Each number is 128 + 24 x the weight over its row's rms, rounded and kept within 0 to 255. Layers, rows and columns count from 0. The size above them is the row's rms in percent of the matrix's.

# layer 8 attention key, 256x384, rms 0.195, rows 166-178, columns 0-127
size [ 89  98  95 115  79  96 100 104 101 100  93  97  86]
[[125 151 126 154 130 122 155 121 131 124 147 152 145 135 149 141 144 102 133 135 124 123 147 136 118 129 110 118  88 170 163 113  91 105 152 144 180 124 144 158 151 124 107  98 146 131 137  96 166 125  86 135 166 108  65 176 115 141 165 141 116 108  99 132 116  86 147 109 120 148 112 145 165 106 114 107 162 135 120 159 117 127  88 126 126 135 178 128 143 149 134  86 139  66 138 127 158 166 137 103 114 123  88 133 129 177  97  97 146  86 152 119  80 185  96 154 118 120 144 140 136  87 133 151 121 112 150 133]
 [109 126 136 161 108 154 142 128 136 161 140  98 122 159 124 125  92 115 115 125  99 124 130 102 167 164  74 164 136 130 128 120 145  64 121  74 123  62 143 103 119 120  89 117 111 108 105 116 101 129 108 124 106 162 111  96 141 136 117 123 120 147  96 119 126 148 158 143 138 132 185 134 168 131 132 139 111 106 144 158 161  97 141 120 117 123 110 151 122 125 166 171 133 120 142 136  88 141 165 134 133 129 113 130 147 109 120 165  76 135 125 118 114 132 156 140 135 123 178 137 124 121 114 131 210 143 113 120]
 [110 118 137  89 152  97 161 101  93  96 130 107 107 178  98 148 157  96 119 138 128 127  98 136 123 156 125 109 147 131  61 164 128 150 102 115 166 108 131 106 112 120 157 147 169 121 138 151 126 134 120 152  85 102 109 116 132 149 100 109 131 103 136 116 137 104 124 109 139 149 169 112 131 140 163 118 108 132 164 105 131  99 109 167 125 140 117  61 125 187 158 126 125 129 141 137 118 174  96 187 110 133 151 116 100 105 106 124 164 131 143 164 139 123 127 139  93 148 127 157 108 162  93  86 107 105 128 109]
 [155 151 145 131 126 125 123 128 136 110 107 162 164  92 119 126 107  98 152 107 184 115 138 104 126 151 160 143 114 110 136 128 113  94 151 139  81 144 139 158 127 121 171 107 127 137 120 113 167 121 150 134  99  90 143  93 137 163 181 143 108  72 100  84 134  80 127 126 134 124 144 152 130 170 106 118 162 130 124 115 133 180 141 134 110 135 125 151 147 114 130 106 126 115 142 146 115 161 150 164 113 151 118 166 109 124 160 115 132 142 120 116 130 163  97 180 150 138 112 146 148 142 146  70 122  85 123 141]
 [132 151 175 114 123 103 119  85 136 167 145 100 119 149 133 156 155 137 133 124 119 131  95 172 137  81 127 100 163 101 121 152 163 161 151 126 129  93 151 119 138 108 174 152 166 130 160 152 175 186 189 135  96 112 157 163 150 167 135  98 103 101 120 155 155 113 160 137 151 116 128 181 114 136 143 102 148 111 122 131 149 122 143 121 107 135 128 137 106  91 150 121 147 141 158 130 127 167  69 163 156  95 109 135 120 156 148  81 132 106 124 146 107 142 126 142  84  91 113 112 137 109  91 120 137 130 115 125]
 [128 131 110 107 121 134 109 121 136 125 100 136 152 129 133 113 106  87 102 148 142 109 128 111 119 149 130 185 122 145 147 164 130  84 139 106  68 153 125 159 173 110  90 140 153 133 108 100 110 111  89 117 119 162  72 119 102 171 150 123 136 121  94 116  95 118 131 138 106 142 141 152 105 121 123 138 185  82 154 123 114 151 128  95 122 140  94 169 103 137 122 137 122 125 114 119 120  70 164 137 128 130  89 127 130 150 119 108 112 125 164 136 114 141 138 139 172 153 120  81 107 122 138 134 155 129 144 133]
 [153 109 117  95 159 126 130 130 147 107 111 107 139 124 127 110 133  91 114 106 137 139 132 115  72 120 108 142 125  76  70  90 141  94 107 102 111 142 147 127 109 132 164 163 135 131 113 167 113 140 117 112 157 106 123 154 112 124  82 114 122 127 156 152 164 102 105 144 118 144 147 126 132 116 138 123 129 123 126 191 151 101 109 140 200 145 123 103 143 142 138 146 160 144 133 135 133 146 135 163 118 141 139 153  83 120 133  95 159 132 162 159 113 114 109 174 118 139 128 134 113  86  97 139 162 148 137 130]
 [111 139 116 122 146 136 180 136 131 160 143 138  88 151 124 109 175 164 124 102 154 163 143 178 101 111 150 138 140 112 118 165 114 108 153  89 149 120 158 140  74 135 143  97 146 119 144 138 124 140 145  83 101 153 110 147 109  92 156 107 107 150 106 167 109 146 129 127 143 153 135  92  83 119 113 113 148 136 135 113 138 101 118 134 151 129 131 152 120 112 149 172 129 137 157 167 115 143  77 119 166 146 168  90 150 162 125 123 138 145 147 115  83 129 190 187 123 152 191 124 121  69 147  98 131 100 118 150]
 [127  85 108 153 105 116 138 144  79  89 110 111  64 105 147 103 119 150 136 165 155 129 121 117 144 129 101 120 151 129 125 136 133 143 130 130 108 145 115 103 137 119 127 153 126 119 141 144 137 114 133 126 134 138 146 128 108  87 123 115 120 167 137 124  80 137 121 131 146 116 152 119 155 138 112 127 142 122 122 117 141 110 134 111 142 112 164 113 113 108 155 187 142 168 120 110 128 154 120 107 124 136 114 104 136 185  97 108 118 174 133 116 103 143 132  88  96 130 160 140 105 104 167 121 171 140 140 112]
 [166 125 176 115 138 131 160 167 161 125 144 159 111 129  69  95 115  65 117 120 150 126 125 190 158 115 118 113  97 157  95  68 107 123 153 126 139 121  99 136 130 126 127 111 154 114 132 159 147 139 111 128 140 112 132  86 115 120 148 120 192 113 108 167 134 113 146 115 144 171  83 117  96 120 105 131 161 125 159 143  91 110 153 149 125 143 172 140 126 180 130 155 164 131 112 140 115 150 137 155 103 149 158 134 139 108 153 149 146 102 139 150 161 107 116 164 107 118 140 165 114 141 128 117 116 142 127 124]
 [143 131 160 123 106 135 125 105 164 150 131 131 135 161 113 116 161 149 168 106 109 104 153 110 107 132 136 142 181 139 143 111 130 168 136  76 102 131 112 129  80  88 126  93 108 132 148 119 157 124 171 120 125 167  79 107 125 127 109 127 127 110 158 151 109 114 134 116 120 137 122 144 124 120  94 121 136 194 106 119 145 120 139 102 128 100 161 141 147 126 117 161 153 105 162 142 100 141 126 122 172 127 140 156 125 123 146 166 165 151 153 106 131 130 154 103 140 111  48 116  71 110 159 108 153 108 108 152]
 [152 134 158 120 106 128  81  88 143 123 108 124 150 154 123 107 164 101 148 152  74 116  83 116 118 150 148  86  99 126 143 161  77 141 111 144 138 152 127 138 149 118 144 134 145  73 114 107 105  88 117 115 131 149 123 143 133 169  91  82 171  61 107 137 127 139 106 109  84 143 120 138 135 115 131 139 128 141 101 143 100  99 129 123 122 141 137 143 128 152 105 189 131 127 148 107 114 110  87 146 110  97 120  75 123 106  78  98 149 160 110 165 147  73 136  96  65  95 149 135 140 150 113 147 168 147 108 109]
 [102 123 161 141 118 121 108 117 139 139 143  87 153 133 131 115 134 121 123 135 122 112 145 118 169 178 140 116 144 134 104 135 166 145 120 145 139  84 132 141 137 128 110 162 119  78 116  82  91  93 151 148 129 121 131 147 137 140 105 140 149 122 118 152 145 120 125 139 100  96 113  89 111 108  78 103 149 140 120 145 134  97  78  41 145  93 142 136 103 126  97 121 108 127 102 106 120 108 115 100 134 172 125 155 115  99 146 113 110  98 104 123 108 102 151 105 129 114 136 129 130 105 109  99  88 148 156 144]]
# layer 8 attention query, 256x384, rms 0.19, rows 167-178, columns 0-127
size [110 104 107 113 111 103 106 104 112  97 105 123]
[[ 88 129 128 171 121 128 131 143 129 111 112 122  97 127 143 153 133 102 109 149  98 118 126  90 172 115 157 184 142 165 132 118  93 119 137  97 133 107 132 119  99  89 116 155 131 115  62 126 133 152 143 140 126 133  98 123 148 139 135 179 135 125 112 117  85 136 102 146 159 141 134  99 127 115 132 128 151 135 119 127 153 142 133 124 129 169 143 139  98 103 129 136 147 133 136  94 108  94 139 134 150 100  98 134 190  93 130 134 129 147 154 137  86 106 158 111 155  99 152 101 127  98 105 134 185 132 145 170]
 [ 71 158 152  54 171 131 181 104 162 139 133 147 145 147  87  98 161 124 116 121 139 133 120 127 107 105 118 105 177 154 121 126 117 118 132 105 152 141 100 139 142 100 139 104 132 102 159 121 110 197 129 118 102 126 133 142 128 126 101 130 143 129  98  94 138 136 134 132 169 125 141 124 141 140 105 143 100 141 122 128 128 130 129 152 127 120 106 139 136 126 172 160 122 115 139 126 124 116 128 131 112 116 163 124 101 150 160 133 143 127 176 127 162 141  85 162 138 162 159 172 104 137 116 121 101 117 116 120]
 [112 133 137 108 113 119 131 128  89 135 142 146 169 100 104 145 125  98 137 162 151 119 129 122 124 135 166 142 140 137 113  82 123  84 102 169  95 132 105 166 142 144 127 113  92 174 112 148 147 139 139 127 152 129 125 160 120 176 116 135 152  94 107 105 111 141 105 103  99 105 122 191 126 133  95  92 179  98 108  84 124 136 137 136 134 154 121 134 137 106 143 100 116 113 130 195 139 111 141 172  98 124 101 156 109 146 136 125 147 149 128 140 156 138  88 153 147 136 112 122 142 142 130 116 110 143 100 131]
 [ 93 151 129 125 151 133 100 154 127  97 151 141 137 109 124 109 106 156 100 150 123 118  75 140 133  98 104  84 164  89 144 149 134  90 103 169 106 127 131 112 156 140 125 150 109 120 165  97 150  96 103 124 132 116 154 100 112 116 142 106  94 137 104 150  97 115 131 105 153 158  91 175 146 102 158 146  99 125 119 120 134 133 124 135 115 113 112 110 112 124 164 149 161 130  86 131 129 123 101 122 117 172  97 134 111 120 124 122 156 112  70 124 109 125 114 135 123 151 108 115 147 114 131 163 135 151 118 145]
 [110 133 102 170 140 131 122 134 135  99 109 140 120 131 131 116  72  75  87 168 130 133 117  82 141 113  92 163 114 141 154 159 131  97 133  93 130  94 140 108 151 125 125 124 126 101  96 139 113 131 113 109 128 150  92 133 134 132 135 149 163 123  99 130 120 116 117 142 122 152 118 131 106  77 104 132 125 152 128 136 109 136 122 125 119 157 153 166  93 138 130 152  84 135 147 113 121 100 173 113 131 134 141 144 130 135 146 143 113 110 143 102 153 138 118 144 159 129 175 136 133 129 134 125 125  64 152 104]
 [133 140 114 109 130 172  59 158 136 128 140 123 139 165 131 131 148 171  99 134 101 131 111 141 121 181 144 117 154 120 103  98 142 141 116 102 156 134  97 107  99 119 150 136 172 144 113  84 108 145 151 137 138 141 163 165 151 139 118  75 123 122 187 143 141 145 129 135  94 137 143 147 176 139 140 118 149 121 126 172 107 158 116 152 163 127 143 140  89 104 149 110 160 128 134 134 128 136 139 121 107 150 158 130 107 147 138  81 150 116 132 151 157  95 174 137 124 155  80 121  96 173 133  72 100 136  82 118]
 [ 74 115  95 166 145 123  99 167 143 149 137 136 116 164 115 160 148 159  88 149 104 114 134 174 132 134 119 153 110 169 104 129 128 129 165  92 135 116 128 160 115  96 143 148 138 124 106 134  93 169 135 133  98 115 141 112  77  60 116 176 114 122 149  84  70 140 148 128 150 150 147 114 125  83  87 166  70 115 120 122 137 112 171 172 154 172 131 116 149 128 139 155 138 131 127 111 126 111  94 125 152 127 155 109 130 112 142 156 132 123 113 130 119 128 177 125  96 144 168 128 113  86 140 108 163 110 150 158]
 [152  82  86 135 105 152 131 162 122 122 115 112  94 124 140 171 132 151 120  95  88 108 146 126 133 107 112 132 117 134 148 146 145 165 156 128 124  85 139  78 106 130 117 172 135 143  73 124 111 150 124 154 114 157 168 135 156  87 151 148  65 184 128 129  93 137 119 112 139 123 118 105 143 125 130 132 166 171 117 125 146 110 139 134 102 138 157 119 133 117 121 149  91 128 114 149 150 151 129 104 125 145  68 119 155 129 108 122 144 129  97 136 116 126 145 107  96 129 137 140  84 121 145 141 139 128 126 115]
 [120  87 180 123  91 130 138 132 126 179 153 153 157 127  82 113 121 122 169 100 157 100 108 101 123  87 115 118 113 137 143 105  79 160 144  92 109  79 131 163 156  87 139  67 138 132 111 122 161 147 118 131 128 132  76 117 113 150 123 128 151 102 110 148 155 115 148 109  71 130 123 153 129 144 152  77 158 111 136 119 113 145 146  90  78 126 159 154 137 136  90 126  89 114 105 106 103 147 146 138 137 119 132 137 117  66 138 125 149 142 177  99 144 144 129 116 140 154 107 158 124 165 115 115 151 145 152 125]
 [173 106 120 144 102 101 133  65 123 171 104 120 112 126 156 167 117 130 152 148 132 146 131 148 111 101  91 136 152 137  92 104 118 119 130  88 132 153 130 163  93  95 190 103  96 109  89 135 137 101 139 120 108 158  91  93 127  78 118 136 175  90 143 124 144 138  99 115 120 156 125 142 112 132 100 151 140 132  99 118  87 134  95  83 161 125 141 122  88 131 130 164 116 131 126 149 109 153 146 177 161 147 134 180 168 156 131 113 112 121 169 133 123 116 145 118 109 163 171 105 127 128 108  78 126 130 160 103]
 [129 143 157 124 114 126 135 102 110 113  64 124 136 116 127  96  94 152 144 139 145 114  82  97 122 130 117 133 165 115 172 181 132 123 148 143 149 110 103 133 163  94 106 130 125  84 127  83 146 142 112 121  98 129 134 154 134 181 105 104 152 105 100 129 129  83 154  97 106 130 139 141 122 148 124 110 136 185 107 109 136  89 123 127 108 162  90 136 158 185 138 142 113 146 105  71 119 138 116 102 163 133 129 104 131 111  80 115 185 136 154 132 139 139  92 107 144 147 124 127 132 167  99 165 193 132 106  96]
 [158 148 167 109 101 106 137 119 104 174 119 153 138  96 115 114 123 135 134  97 127 104 136 129 132 118 107 130 124 130 155 166 144 139 140 132 137 120 139 139 118 119 122 149 112  67 164 121 132 155  82 118  86 149 122 123 127 151 123 134 129 164  75 120 140 116  91 115 117 125 100  91 111 171 125 130 135 148 155 121 116 121  72 115  80 132 118 137 164 141  95 144  91 106 165 146 115  75 133 124 126  90 169 188 148 126 103 157 125 146 132 123 154 150  99  76 120 177 199 136 127 116 115 155  91 124 149 109]]